Each number is 50 + 12 x the weight over its row's rms, rounded and kept within 0 to 99. Layers, rows and columns count from 0. The size before them is the row's rms in percent of the matrix's.

# gate: layer 6 MLP gate, 448x160, rms 0.172, rows 140-154, columns 0-159
# up: layer 6 MLP up, 448x160, rms 0.175, rows 140-153, columns 0-159
# down: layer 6 MLP down (transposed), 448x160, rms 0.173, rows 140-153, columns 0-159
gate140 095:62 41 58 53 76 55 53 80 50 25 52 45 29 39 42 55 28 38 48 42 65 61 47 58 48 46 62 53 36 45 62 62 57 71 55 60 50 57 52 51 15 61 55 48 50 62 52 54 67 46 40 55 57 43 66 66 52 41 35 41 45 57 43 31 53 48 44 36 49 53 59 39 46 51 62 30 53 70 56 48 42 43 58 60 57 42 49 43 42 59 47 54 32 54 36 40 44 58 60 56 41 60 38 46 40 57 55 46 46 48 49 10 77 54 62 56 25 43 53 71 51 37 59 55 52 37 64 58 48 50 68 52 53 48 48 68 30 46 64 49 63 44 39 61 46 39 47 66 27 87 60 50 44 52 48 40 23 50 44 19
up140 098:44 52 47 45 23 54 52 58 43 37 61 62 41 30 40 47 63 63 60 50 42 55 47 62 64 45 67 72 40 59 54 43 36 35 41 44 12 61 70 60 66 63 38 44 58 44 44 33 47 56 63 49 63 56 51 69 51 32 48 73 68 46 34 51 29 65 48 62 48 53 50 55 70 70 45 42 60 58 57 29 41 45 60 60 47 50 67 47 46 64 51 71 70 42 64 48 79 53 61 49 61 50 44 47 52 52 60 46 67 59 61 67 46 56 43 52 44 48 30 47 44 65 39 71 35 55 44 40 34 42 36 51 40 37 67 36 58 68 30 76 47 53 54 50 50 18 57 48 70 57 53 50 45 45 59 72 56 38 37 52
down140 095:49 45 58 49 63 43 63 36 58 49 46 40 36 38 40 34 74 67 45 28 49 81 43 49 69 47 80 37 42 36 45 54 74 52 45 41 63 48 40 40 43 64 56 53 42 47 75 50 41 56 62 51 38 53 59 25 26 65 57 31 51 65 52 49 59 64 71 21 47 47 43 37 50 64 62 44 41 61 50 71 38 56 50 53 41 45 17 47 59 60 43 53 46 51 58 42 45 57 51 48 30 73 58 56 37 63 42 57 42 42 37 31 24 37 57 25 39 61 46 64 49 38 60 39 52 30 41 41 54 69 51 40 50 62 54 60 45 39 55 63 43 53 60 74 53 60 41 51 33 68 56 49 52 33 50 53 52 47 41 52
gate141 091:42 42 31 36 74 49 47 50 55 70 42 63 56 57 65 51 61 31 50 35 57 43 34 41 47 51 54 50 57 61 48 33 38 53 38 62 50 51 56 67 41 31 29 47 41 44 43 57 41 48 53 39 48 41 40 59 66 42 42 69 67 37 43 56 70 67 39 31 68 55 51 25 49 52 65 36 44 47 36 72 42 45 50 50 28 65 41 27 50 54 53 57 50 38 54 40 17 63 70 63 50 47 57 63 43 65 44 66 27 53 64 63 51 56 72 41 37 63 31 41 46 46 74 30 43 45 44 46 59 47 35 46 43 61 33 39 44 48 45 53 40 73 46 31 54 52 45 53 72 56 36 32 22 53 65 39 54 46 61 42
up141 093:43 39 37 61 47 52 32 51 51 48 70 55 40 40 59 46 52 47 61 53 56 60 52 28 56 46 60 48 38 36 66 36 47 25 43 61 44 74 49 65 62 59 65 49 37 69 60 52 56 48 50 45 48 59 49 50 46 41 46 46 20 47 65 56 30 41 23 54 68 24 48 54 46 51 51 59 55 14 56 33 51 57 40 78 61 49 50 39 51 30 54 60 30 27 45 52 38 42 51 54 64 47 58 52 69 50 65 56 44 43 32 47 57 62 43 52 42 71 57 52 41 38 38 23 74 45 59 55 44 51 46 53 62 53 54 68 40 66 55 25 46 51 60 51 62 50 48 81 38 38 62 39 56 60 71 25 59 64 47 42
down141 090:48 45 48 41 46 34 61 61 61 71 56 51 38 29 66 54 49 43 66 63 47 44 60 64 35 73 43 37 48 40 53 53 31 42 54 45 62 63 31 61 24 34 52 48 45 63 37 67 37 47 41 77 28 50 49 51 49 22 57 42 46 40 41 21 34 53 31 51 47 46 52 56 50 66 49 58 70 46 53 49 52 47 32 57 53 57 46 63 49 51 37 63 62 56 56 51 47 58 47 56 63 63 57 43 72 55 25 74 28 44 41 74 71 43 45 51 52 27 49 64 62 37 47 48 33 58 37 38 62 51 60 39 44 61 49 27 67 51 29 58 65 58 33 46 71 42 53 43 55 38 53 57 38 60 54 29 41 31 53 60
gate142 097:66 53 23 57 33 62 54 56 43 38 54 50 55 26 55 59 50 59 57 56 56 46 48 64 52 75 36 37 39 70 69 69 54 47 44 67 36 65 69 41 48 43 50 46 57 34 44 54 48 59 46 45 35 49 53 58 54 33 35 55 55 45 50 28 48 49 66 39 46 45 59 33 50 60 43 49 39 64 41 24 22 40 45 50 61 65 60 64 69 28 26 58 63 28 67 26 41 46 45 39 51 49 64 57 56 53 34 55 43 69 62 65 43 58 37 38 67 48 48 46 50 34 60 77 37 45 57 59 37 37 36 30 72 40 50 48 51 65 55 60 42 56 71 32 54 61 58 43 32 37 65 47 52 54 46 42 41 28 61 49
up142 094:47 60 52 45 55 53 75 28 46 66 41 50 54 47 49 53 59 49 60 47 44 56 26 56 27 36 58 57 43 41 75 53 49 42 29 67 61 47 33 54 70 44 45 58 53 32 36 46 71 60 30 52 44 37 39 60 68 41 52 53 44 49 51 55 39 58 51 24 28 64 34 51 53 49 50 64 47 53 47 57 46 36 42 44 49 57 54 41 71 30 60 34 55 71 42 41 41 47 39 46 58 85 56 52 40 63 66 54 26 41 59 57 66 55 56 47 56 35 57 27 59 52 79 62 34 48 35 28 49 49 48 62 56 57 61 41 54 41 67 29 51 66 43 38 71 56 46 61 62 55 67 60 39 64 55 35 35 57 27 37
down142 099:42 47 29 52 50 54 57 42 33 43 36 52 40 57 40 66 32 71 48 50 46 39 39 46 66 30 61 21 45 57 49 48 59 47 50 32 49 36 41 62 56 34 68 51 56 72 52 80 54 58 57 36 37 57 72 26 70 53 25 51 42 51 28 46 48 42 45 48 39 43 62 43 53 50 38 43 62 82 24 44 51 66 62 67 51 59 58 48 38 54 70 52 37 53 34 38 48 60 63 61 51 58 24 35 34 39 53 48 33 55 38 47 54 26 43 49 56 53 54 51 48 55 62 54 55 42 57 60 48 56 44 92 32 63 65 34 58 58 50 56 61 60 59 53 56 55 50 51 54 59 48 50 48 43 35 58 41 34 60 29
gate143 100:45 44 59 46 62 63 59 64 58 46 61 65 50 73 40 65 54 47 53 53 73 63 42 50 64 42 25 46 50 61 44 56 56 46 50 51 21 62 64 59 52 45 37 47 65 30 65 68 27 50 55 55 33 47 43 54 47 58 67 69 56 38 38 49 46 47 67 25 60 61 49 47 66 47 26 43 59 53 59 63 48 40 49 50 35 50 43 47 45 49 68 52 66 45 34 51 53 51 63 44 50 38 31 25 36 52 38 71 53 64 68 28 55 63 37 42 55 43 48 30 40 55 62 34 37 38 48 41 46 34 39 50 55 32 39 24 47 40 48 28 58 56 44 50 42 50 68 47 27 48 54 40 68 61 37 30 64 68 72 70
up143 099:33 40 56 61 47 16 55 50 66 47 50 50 46 40 46 32 48 56 50 37 32 53 52 52 76 45 68 56 56 67 19 61 41 55 50 61 57 64 49 52 44 45 49 46 61 74 48 56 28 39 39 52 40 47 48 63 42 62 50 58 52 59 58 67 56 54 47 35 53 19 40 60 63 39 36 64 44 68 34 37 44 46 28 54 66 31 64 49 56 23 53 60 55 35 50 74 43 69 46 49 30 44 62 39 67 54 27 37 50 56 47 45 47 68 44 45 59 50 59 66 42 52 66 71 33 54 43 69 49 42 34 30 34 40 61 51 48 45 59 39 23 45 36 46 62 40 44 66 66 47 38 58 57 42 48 37 49 52 38 67
down143 102:53 46 50 61 43 51 54 52 50 44 45 49 52 51 55 43 71 25 29 29 61 72 45 63 36 55 68 56 63 53 52 41 46 41 48 79 34 59 40 58 38 41 39 40 52 45 37 48 50 43 48 76 34 54 23 63 63 46 47 47 67 78 49 59 20 54 43 44 54 58 52 46 38 70 28 57 70 55 66 67 30 39 45 37 48 55 73 56 37 59 59 51 47 62 68 55 56 59 77 50 62 34 43 74 56 32 37 60 52 48 63 47 67 60 53 34 56 59 58 56 52 46 51 69 34 60 42 54 44 39 48 38 61 27 25 49 40 41 38 47 60 46 37 48 42 49 70 43 58 48 61 43 45 40 81 48 54 55 59 47
gate144 105:60 34 59 52 69 50 50 52 42 43 48 55 65 75 49 63 61 47 73 52 53 38 38 59 59 26 42 47 45 27 59 43 36 67 30 14 42 51 36 38 46 50 61 50 57 39 42 57 43 51 60 63 53 72 54 60 50 48 44 57 53 57 34 42 46 39 46 46 69 46 63 39 50 71 58 57 46 72 42 42 42 53 49 56 55 51 66 56 49 61 74 50 48 47 82 41 53 32 32 37 53 67 52 35 41 69 48 56 43 34 51 52 63 70 32 47 35 59 27 37 78 40 39 83 37 53 44 54 47 35 43 49 42 65 50 67 45 60 60 55 26 48 43 47 62 45 28 51 62 37 60 50 69 64 46 46 58 47 52 40
up144 113:44 64 55 36 45 31 52 42 35 52 44 37 43 40 61 47 61 25 42 67 56 48 37 42 44 58 48 55 66 53 34 49 51 38 54 69 54 32 48 25 44 63 51 28 46 60 52 60 52 55 44 26 63 60 42 39 46 55 60 64 62 37 67 70 37 43 56 50 54 57 56 58 53 25 39 41 54 49 39 55 66 32 62 46 28 68 38 37 47 47 47 69 34 56 23 59 58 65 38 62 38 17 39 58 49 40 54 44 43 58 65 52 52 48 83 55 54 31 63 58 41 39 75 31 68 66 49 45 31 58 40 56 47 37 27 26 58 45 41 55 53 51 62 57 41 49 55 43 48 68 51 66 32 42 40 56 38 57 55 62
down144 096:73 49 53 47 57 35 48 60 38 56 56 56 54 76 58 48 60 45 70 27 53 31 55 53 42 65 56 56 57 49 38 50 31 47 33 35 42 55 42 42 38 33 69 36 45 49 61 54 49 51 61 44 48 62 37 59 54 55 45 25 35 27 43 54 50 49 53 46 52 40 46 57 44 50 40 53 59 70 45 35 52 61 45 59 60 57 29 48 21 33 42 31 39 44 46 28 58 31 44 62 41 46 41 35 50 50 45 53 68 60 50 38 71 48 65 61 47 64 61 49 54 46 47 52 46 66 13 61 46 37 36 34 44 48 63 50 32 49 56 45 47 56 70 52 33 48 36 42 62 60 60 23 63 36 69 17 60 78 50 47
gate145 091:49 55 47 70 52 58 49 43 54 57 21 47 48 48 59 52 54 46 30 48 46 53 32 48 35 74 68 61 46 41 47 27 41 66 51 56 48 42 50 39 34 55 51 45 66 67 39 47 37 69 59 57 39 43 45 40 61 33 37 47 42 82 55 44 55 29 60 35 29 62 53 38 47 51 61 37 66 50 50 30 53 27 63 32 64 67 49 61 71 75 65 48 55 49 52 59 47 47 50 56 24 65 46 54 53 47 36 46 47 73 57 50 35 62 41 52 47 51 51 52 49 56 33 61 49 53 64 57 31 33 56 57 52 34 27 55 57 59 65 27 89 36 70 45 60 68 44 50 55 51 57 35 52 48 59 58 61 47 69 57
up145 098:46 43 50 42 65 49 45 54 64 64 43 38 44 52 61 33 37 50 50 50 67 60 57 73 46 61 49 37 53 39 35 68 63 42 52 67 64 65 63 55 63 36 56 57 40 29 43 36 59 52 53 48 60 53 56 48 52 50 48 31 60 30 48 35 32 57 42 65 48 51 58 56 60 31 45 65 29 60 74 60 29 76 54 56 56 65 51 52 37 27 33 41 31 45 47 30 50 44 50 48 58 46 46 52 68 51 43 31 58 44 62 54 70 39 69 65 50 43 49 56 42 77 61 61 52 52 50 46 55 61 34 39 47 45 37 33 62 58 20 64 35 59 41 56 59 36 80 67 30 45 63 46 28 52 74 48 49 32 35 48
down145 095:52 37 47 56 61 37 70 60 26 71 52 50 62 73 50 51 61 52 47 45 52 32 50 56 59 46 64 30 58 46 40 51 57 37 66 45 68 65 55 49 55 66 60 62 46 73 70 54 52 67 66 59 41 44 61 54 67 60 68 53 62 45 30 60 37 53 50 38 42 53 33 59 45 36 38 60 40 69 48 39 56 72 20 41 49 55 50 34 30 66 68 36 27 46 39 36 36 65 36 49 51 62 61 48 50 42 52 32 43 46 64 54 78 41 43 52 51 47 49 43 45 59 43 44 49 42 39 35 40 45 74 24 58 35 40 48 52 45 44 34 66 48 60 46 42 48 28 48 49 31 47 49 23 33 49 31 54 33 58 37
gate146 095:49 54 38 61 52 60 45 53 58 61 56 61 24 47 62 30 68 35 64 26 66 34 55 28 65 56 50 64 53 46 57 50 38 71 61 37 55 31 43 49 53 28 41 57 49 45 61 44 35 72 65 60 38 66 39 68 45 41 52 64 44 47 54 49 41 70 33 37 32 54 52 37 58 55 60 52 69 48 43 79 47 42 44 40 46 69 43 35 60 57 51 48 66 54 35 48 63 44 67 43 55 66 42 57 58 41 52 38 64 73 45 74 47 43 52 54 41 51 28 39 35 61 32 18 49 61 43 38 25 58 44 57 45 43 61 70 64 78 56 60 57 65 51 47 54 55 40 54 40 55 55 47 36 42 56 38 55 65 35 45
up146 093:81 72 55 44 50 37 51 65 53 22 47 72 30 49 50 42 20 42 41 58 24 48 59 30 47 52 55 40 53 59 29 34 56 49 51 46 78 43 62 64 32 37 55 41 51 53 51 42 19 47 51 67 63 25 28 46 57 41 39 66 63 67 32 46 40 61 52 41 52 37 50 32 60 60 54 48 45 64 44 48 58 51 30 39 55 52 53 57 54 65 65 34 70 38 50 53 54 61 53 53 67 48 58 47 53 44 46 55 43 43 60 37 37 54 52 40 60 46 62 44 61 59 34 53 56 49 51 37 47 36 34 52 37 65 61 38 66 66 69 48 48 41 54 54 64 65 75 48 35 60 50 64 54 49 49 58 51 76 70 51
down146 093:39 49 34 58 67 43 49 31 62 46 71 40 57 57 49 42 35 71 46 62 60 63 41 56 37 62 42 54 34 47 32 49 59 67 34 60 50 42 62 74 68 52 79 50 46 58 44 61 50 33 63 69 62 49 45 71 37 44 65 51 50 63 38 27 66 39 41 49 58 45 57 52 45 50 40 36 60 36 44 55 55 63 45 49 81 37 60 69 41 52 49 33 67 45 58 57 35 50 40 43 57 51 24 59 61 42 64 21 85 38 40 61 63 59 49 40 47 37 57 33 26 31 59 42 45 36 42 56 46 57 60 42 56 64 48 36 54 40 64 47 53 68 61 42 35 34 45 52 35 42 55 47 62 52 67 38 52 59 45 56
gate147 095:58 66 56 64 59 49 52 51 47 50 62 34 36 45 63 47 36 35 32 71 38 47 45 63 39 41 34 53 62 55 35 52 54 59 32 53 45 63 45 58 30 39 38 71 50 38 29 52 51 60 66 64 57 53 52 60 39 52 59 47 62 55 68 84 44 63 33 40 36 45 58 36 67 55 48 56 80 62 51 45 38 57 59 30 46 42 45 62 50 39 37 56 63 48 60 52 72 52 57 57 37 35 25 27 50 55 47 61 27 52 70 45 40 54 23 17 62 53 37 29 68 45 42 46 52 59 49 53 59 40 50 48 51 44 55 64 47 36 42 46 60 42 50 66 44 59 39 56 68 61 67 41 82 45 39 35 49 59 58 51
up147 090:54 60 55 37 35 57 67 55 50 65 58 38 48 38 51 45 40 59 48 49 67 43 29 46 52 77 36 61 60 49 32 56 52 62 52 46 56 61 55 55 67 31 46 71 51 40 44 57 41 63 39 49 60 58 79 62 62 64 61 45 44 44 47 61 67 37 60 58 45 57 50 56 41 59 45 35 33 47 70 10 47 72 71 67 42 51 56 49 30 57 57 40 55 35 56 49 67 78 45 58 29 48 44 74 40 68 37 55 41 50 40 52 28 43 46 60 30 53 30 58 58 50 70 85 47 57 59 47 56 54 66 49 60 40 54 40 66 67 54 54 58 50 47 48 66 41 39 37 46 45 66 39 60 37 49 24 48 51 51 47
down147 101:38 41 46 60 46 36 39 46 47 49 46 42 62 53 53 51 54 59 34 57 50 35 45 53 51 58 79 70 58 31 30 37 57 58 49 51 53 53 50 44 46 30 23 55 42 44 70 41 37 74 36 50 69 49 52 30 51 59 58 64 39 47 31 56 54 56 57 60 53 58 34 71 42 49 28 40 37 50 59 27 50 55 62 50 59 42 50 61 35 65 42 46 43 66 40 48 65 53 57 65 44 37 23 60 48 67 51 66 39 26 38 66 08 60 44 52 34 55 47 60 26 61 37 77 49 55 63 59 53 46 41 43 42 47 44 64 51 46 53 39 61 68 49 42 41 50 65 50 29 38 31 51 56 54 64 42 63 55 71 38
gate148 088:73 40 81 47 56 54 63 58 45 64 69 53 61 37 34 43 63 38 54 61 36 40 42 58 55 44 63 55 40 52 57 43 50 61 52 53 54 75 39 52 62 66 73 44 58 61 34 35 50 67 54 66 37 43 34 29 57 52 42 48 48 60 50 22 44 67 52 27 55 45 54 45 50 60 29 50 65 41 36 37 52 56 54 26 58 26 40 56 62 54 52 45 62 35 49 59 57 33 64 53 34 44 65 41 36 46 63 48 65 52 48 61 46 56 57 50 58 53 45 71 35 60 29 57 76 51 41 42 42 32 55 58 49 69 63 45 52 30 35 45 43 19 32 69 68 46 47 50 62 53 63 53 43 53 26 56 69 52 65 54
up148 110:38 59 78 40 53 40 54 65 45 44 43 50 50 62 50 75 49 51 41 15 33 43 58 60 51 55 53 53 43 54 39 38 69 56 40 53 53 50 58 55 54 44 62 42 41 45 61 68 36 58 54 46 46 51 68 57 49 52 60 49 55 76 53 53 40 48 56 47 43 24 38 77 48 50 56 58 63 45 75 33 49 80 41 52 41 45 83 62 51 74 58 45 44 42 39 41 41 75 44 65 36 55 48 43 48 45 64 32 78 43 48 35 44 34 54 63 55 69 63 43 66 66 51 47 51 60 75 56 44 51 49 80 45 44 60 58 53 51 30 56 59 62 64 48 29 35 56 55 41 54 50 64 27 66 44 54 58 44 59 60
down148 113:49 50 46 34 54 57 36 53 66 53 58 48 41 63 64 63 36 69 33 53 30 27 49 43 52 42 56 47 49 66 57 63 68 42 66 56 69 62 51 44 44 45 67 36 37 41 71 43 44 41 39 36 46 50 72 44 56 49 50 54 66 80 57 46 39 42 41 57 76 29 22 77 44 50 46 59 45 70 53 49 68 63 34 58 51 41 58 57 76 79 37 44 57 45 69 53 33 61 30 50 54 50 36 39 50 54 44 42 57 52 33 41 45 58 42 58 64 45 61 64 64 75 47 42 52 47 79 52 42 50 36 54 38 31 62 61 44 27 55 57 58 64 48 53 36 40 52 49 63 40 50 61 51 62 71 44 42 58 44 48
gate149 094:52 60 43 39 55 43 60 49 33 42 58 29 44 48 62 50 62 59 50 15 48 32 34 43 58 48 39 47 33 76 54 55 65 64 39 55 43 29 44 45 60 58 78 57 20 42 55 63 72 60 52 36 59 57 61 42 51 54 66 54 48 47 54 42 35 37 60 49 51 59 76 53 50 80 27 62 42 55 47 65 41 61 51 41 51 47 46 58 56 43 71 41 39 35 42 39 58 53 42 56 51 44 71 53 43 72 48 62 48 49 50 55 50 77 61 51 69 66 57 49 67 68 59 62 63 31 42 37 46 56 36 55 42 58 37 73 44 49 51 56 46 44 51 39 52 75 45 34 54 34 78 54 55 50 45 33 46 65 37 70
up149 098:43 41 36 46 76 46 56 42 47 47 36 62 64 56 47 52 60 50 31 43 44 21 20 52 70 34 44 53 55 54 70 51 64 47 44 38 39 32 49 47 51 32 65 62 66 48 51 53 47 52 44 22 45 64 66 21 28 46 38 30 41 49 57 54 48 33 40 31 48 63 53 57 41 39 37 61 24 69 46 76 57 67 46 47 50 52 39 43 63 51 51 57 62 39 37 40 39 58 40 29 58 47 66 50 44 69 58 54 38 62 56 58 45 63 42 62 57 56 54 55 59 64 31 53 47 58 26 49 46 35 53 44 28 59 62 65 32 37 51 44 64 55 53 51 39 49 47 46 48 36 41 41 69 56 26 30 38 60 37 65
down149 082:63 59 34 43 62 38 58 72 47 45 50 36 54 61 39 55 64 83 50 43 43 51 58 52 53 54 67 45 36 40 52 59 43 36 70 48 58 46 55 26 58 50 59 56 57 34 62 49 58 49 40 66 58 38 48 36 66 49 60 55 46 25 49 59 60 43 49 47 40 57 47 61 29 58 73 48 60 36 40 61 45 24 52 69 36 51 39 31 47 61 54 50 47 67 49 37 47 46 39 36 46 55 46 47 47 52 36 61 53 65 71 22 49 38 52 54 31 21 27 64 38 17 40 60 39 56 82 59 27 37 64 47 53 55 61 59 39 61 56 67 46 50 34 41 66 51 57 62 32 49 45 74 53 38 58 56 39 47 43 48
gate150 097:54 47 27 46 49 43 48 46 75 61 48 37 52 64 28 43 40 37 63 56 57 42 56 26 49 45 50 33 55 61 46 48 60 40 48 30 40 56 70 77 70 38 51 52 59 50 39 45 76 59 58 44 37 42 77 43 64 54 33 41 47 54 76 53 45 34 58 58 48 36 49 24 56 73 42 36 54 41 64 41 52 46 33 51 31 53 39 59 60 52 46 42 57 35 45 38 55 48 33 52 45 54 67 46 75 47 52 45 37 46 54 70 45 59 47 40 48 54 51 84 43 76 59 43 51 63 64 36 76 25 56 47 49 50 80 33 59 40 52 60 59 65 25 52 44 59 54 47 41 46 35 63 43 52 46 42 40 45 53 47
up150 097:42 57 49 54 46 50 20 44 42 40 57 56 60 48 49 54 56 59 82 78 77 59 66 45 51 25 47 55 47 61 39 46 59 60 55 52 25 55 59 51 53 56 50 41 53 57 53 65 39 58 55 57 65 57 56 58 42 70 58 43 46 54 53 56 56 47 50 39 54 59 48 25 69 51 49 50 58 39 48 47 45 59 63 46 33 53 59 41 63 52 88 56 46 65 51 32 46 62 32 62 57 56 71 42 42 35 42 65 46 71 54 35 50 45 33 47 53 41 51 40 59 54 52 45 89 47 85 54 56 34 38 46 40 38 49 41 57 44 34 46 72 50 64 29 53 74 60 42 61 44 65 43 62 65 57 47 42 48 29 33
down150 096:44 30 46 61 33 55 61 60 46 40 39 42 40 50 54 60 38 72 58 63 71 56 53 69 44 49 53 39 62 36 64 32 32 64 37 62 55 49 29 49 85 48 58 56 59 53 55 53 36 50 58 33 52 45 29 49 74 52 52 28 44 47 46 33 40 53 57 54 54 52 33 47 37 36 52 46 41 57 28 65 53 46 35 63 55 63 45 50 67 29 50 71 43 52 40 35 49 21 51 47 57 52 48 42 49 40 60 55 36 31 42 58 49 53 65 51 60 34 55 29 51 25 34 58 52 55 39 48 40 56 58 71 45 51 37 78 39 74 57 47 67 32 59 62 50 52 64 31 25 52 22 59 42 44 54 51 61 51 60 40
gate151 100:33 24 43 56 40 53 42 40 56 48 43 50 68 38 41 55 49 52 50 46 40 18 49 64 73 46 41 54 39 44 64 64 58 58 44 22 48 62 45 26 60 29 59 57 52 51 51 68 49 50 36 41 65 49 86 60 65 44 60 61 61 61 50 44 33 56 56 38 26 34 44 52 37 81 48 51 76 55 65 41 59 39 61 43 35 61 39 63 55 54 50 28 46 63 50 49 39 50 68 41 44 45 37 38 63 52 60 43 64 55 24 60 57 33 45 45 62 49 31 65 52 54 54 64 51 44 58 52 57 39 35 33 42 45 51 69 61 52 45 44 38 59 40 26 30 59 64 51 49 54 55 55 61 37 40 46 59 40 37 76
up151 101:32 53 61 52 49 37 47 54 69 42 58 50 60 38 62 57 40 59 60 56 46 42 60 76 71 65 46 38 40 40 58 66 67 70 64 63 49 51 52 68 47 35 44 24 62 59 50 64 62 57 61 48 61 51 50 36 30 62 65 70 57 55 47 74 46 24 68 55 48 59 44 64 58 52 67 80 70 61 26 51 48 62 55 54 38 60 59 49 64 67 65 44 49 60 44 44 42 53 78 31 49 32 52 59 48 41 39 50 47 72 63 35 36 41 45 19 43 43 53 49 38 40 57 67 55 43 54 56 61 55 47 42 58 29 36 33 66 50 60 49 51 39 69 28 49 51 37 63 64 36 62 55 60 46 59 34 51 56 48 56
down151 102:65 27 57 46 28 53 56 25 56 77 67 59 47 41 55 60 44 60 50 31 54 40 48 54 54 66 50 48 40 51 66 58 46 59 32 28 49 60 50 48 69 44 43 50 49 57 55 27 56 60 54 56 66 55 46 47 48 74 35 40 56 54 44 48 39 56 43 47 48 45 44 64 53 55 32 48 85 55 66 17 65 50 60 37 41 59 58 57 35 61 47 37 33 73 76 40 28 43 27 53 44 57 56 45 80 44 49 41 58 54 41 67 56 51 46 54 52 57 55 60 78 41 59 51 48 51 21 41 60 51 48 73 44 42 54 63 44 47 48 58 86 59 46 52 54 49 53 45 43 64 37 60 57 50 53 68 57 31 50 48
gate152 106:38 23 20 65 37 49 35 49 44 62 45 55 55 59 49 29 35 34 49 50 34 36 50 44 56 46 41 39 67 55 59 59 54 62 47 41 44 52 38 76 49 37 63 48 34 40 53 82 60 27 62 45 67 47 54 55 48 29 49 39 61 31 68 32 35 49 41 50 48 54 51 31 35 54 46 53 51 44 59 31 62 40 49 31 43 58 58 46 68 39 52 51 64 19 40 58 53 71 41 42 71 49 41 50 47 61 66 37 29 50 34 38 38 55 46 46 39 60 48 34 57 68 47 25 43 30 44 59 69 28 57 67 63 52 58 37 36 36 37 53 43 47 59 45 56 67 44 38 55 50 42 58 58 52 59 31 51 39 57 48
up152 101:23 49 34 67 50 52 40 69 37 73 48 65 52 53 69 55 38 36 59 43 44 50 32 61 52 55 48 46 60 40 59 40 52 62 43 37 41 52 66 78 44 49 76 48 46 81 53 52 41 61 70 56 47 52 78 56 34 37 31 29 46 59 46 35 35 42 42 47 43 67 54 53 41 57 40 76 62 46 43 35 56 36 51 43 47 50 59 39 49 47 41 38 63 30 50 65 66 49 42 46 79 36 55 45 42 64 66 48 30 49 30 52 47 47 50 36 63 52 39 63 57 69 56 30 44 36 58 71 49 51 36 59 55 49 80 28 55 51 61 56 49 55 55 55 36 66 41 49 46 51 66 49 50 42 47 20 45 47 45 44
down152 088:58 64 43 56 50 44 40 60 40 51 40 44 50 49 46 40 64 71 33 76 46 51 40 39 60 53 51 50 47 31 77 51 45 41 42 38 39 36 57 30 66 64 58 56 58 44 49 58 70 50 56 59 45 36 53 39 84 57 58 33 45 51 43 42 50 62 70 55 42 47 36 46 44 58 39 52 22 41 67 65 53 64 50 46 47 54 45 28 39 46 17 48 64 59 46 49 44 62 21 39 44 67 36 47 55 55 47 49 36 43 57 52 20 44 45 66 40 58 50 61 32 60 63 58 53 25 53 36 66 34 48 34 42 73 44 35 58 37 42 44 74 50 38 45 46 34 54 72 60 34 46 34 46 36 56 39 38 68 59 47
gate153 107:56 51 59 51 79 56 47 52 60 56 43 56 30 40 43 45 40 42 42 58 36 46 56 67 70 52 41 42 45 59 29 37 48 36 43 50 64 51 43 26 47 48 36 46 34 32 51 33 51 43 43 49 52 52 50 46 70 43 57 40 54 14 52 49 60 49 46 43 61 41 55 55 57 52 50 68 88 20 54 39 47 43 47 74 52 37 36 67 36 52 46 57 36 68 59 30 67 49 47 46 44 57 49 59 30 51 38 52 43 56 51 35 67 26 40 52 38 57 48 42 29 44 41 42 53 51 21 51 54 76 14 49 46 38 40 56 51 40 62 49 46 56 22 41 36 25 53 37 49 47 58 54 39 52 36 57 47 59 60 54
up153 103:52 59 33 17 58 30 46 60 54 48 39 39 38 70 17 30 60 53 43 35 57 45 35 41 40 41 47 13 53 57 50 57 49 52 49 34 48 70 31 36 73 47 39 46 46 30 36 33 46 56 34 51 46 47 59 46 44 41 50 42 51 25 53 40 66 50 57 50 64 56 52 55 63 50 46 73 62 51 59 42 66 47 52 62 60 76 49 61 28 49 51 29 62 47 58 48 40 55 49 56 33 43 62 40 43 16 50 48 32 53 24 30 38 36 57 46 57 44 54 50 49 44 53 59 57 30 43 47 61 44 45 60 50 53 54 61 57 53 42 56 30 66 35 71 44 73 55 42 51 47 47 58 49 68 57 65 60 49 50 42
down153 104:31 44 50 44 47 71 35 45 37 52 68 57 45 51 62 59 38 61 47 54 74 59 30 46 61 40 41 53 51 44 47 48 78 66 28 65 65 48 66 38 74 61 40 57 76 49 44 54 52 55 56 55 47 38 57 64 36 38 42 63 50 73 57 47 46 61 49 29 50 47 40 57 48 67 37 38 39 69 41 58 36 60 42 36 57 50 43 63 46 52 42 52 48 48 50 41 41 53 48 85 39 49 24 67 49 88 45 31 66 57 50 50 69 56 34 64 49 43 59 50 54 51 62 47 67 56 36 59 57 62 60 65 49 60 51 33 57 63 29 63 57 67 50 73 58 33 61 47 63 54 55 56 42 62 42 68 40 47 33 35
gate154 102:41 42 52 42 70 34 32 34 50 68 44 30 43 61 64 64 67 47 49 33 54 66 67 54 49 58 46 38 42 58 65 74 50 60 55 39 68 57 47 35 73 38 79 42 57 45 40 45 36 42 50 55 54 57 28 36 59 25 66 45 46 33 36 42 41 44 45 51 39 54 34 50 59 52 65 42 71 46 48 37 65 49 55 62 50 59 43 63 53 43 65 40 32 55 46 80 54 61 50 54 57 87 60 24 59 39 53 54 32 56 57 43 70 37 48 53 41 48 47 50 58 45 52 43 58 77 37 58 60 58 55 45 59 43 34 55 55 53 36 42 43 31 60 22 51 37 58 42 62 57 28 39 62 39 41 52 45 35 60 54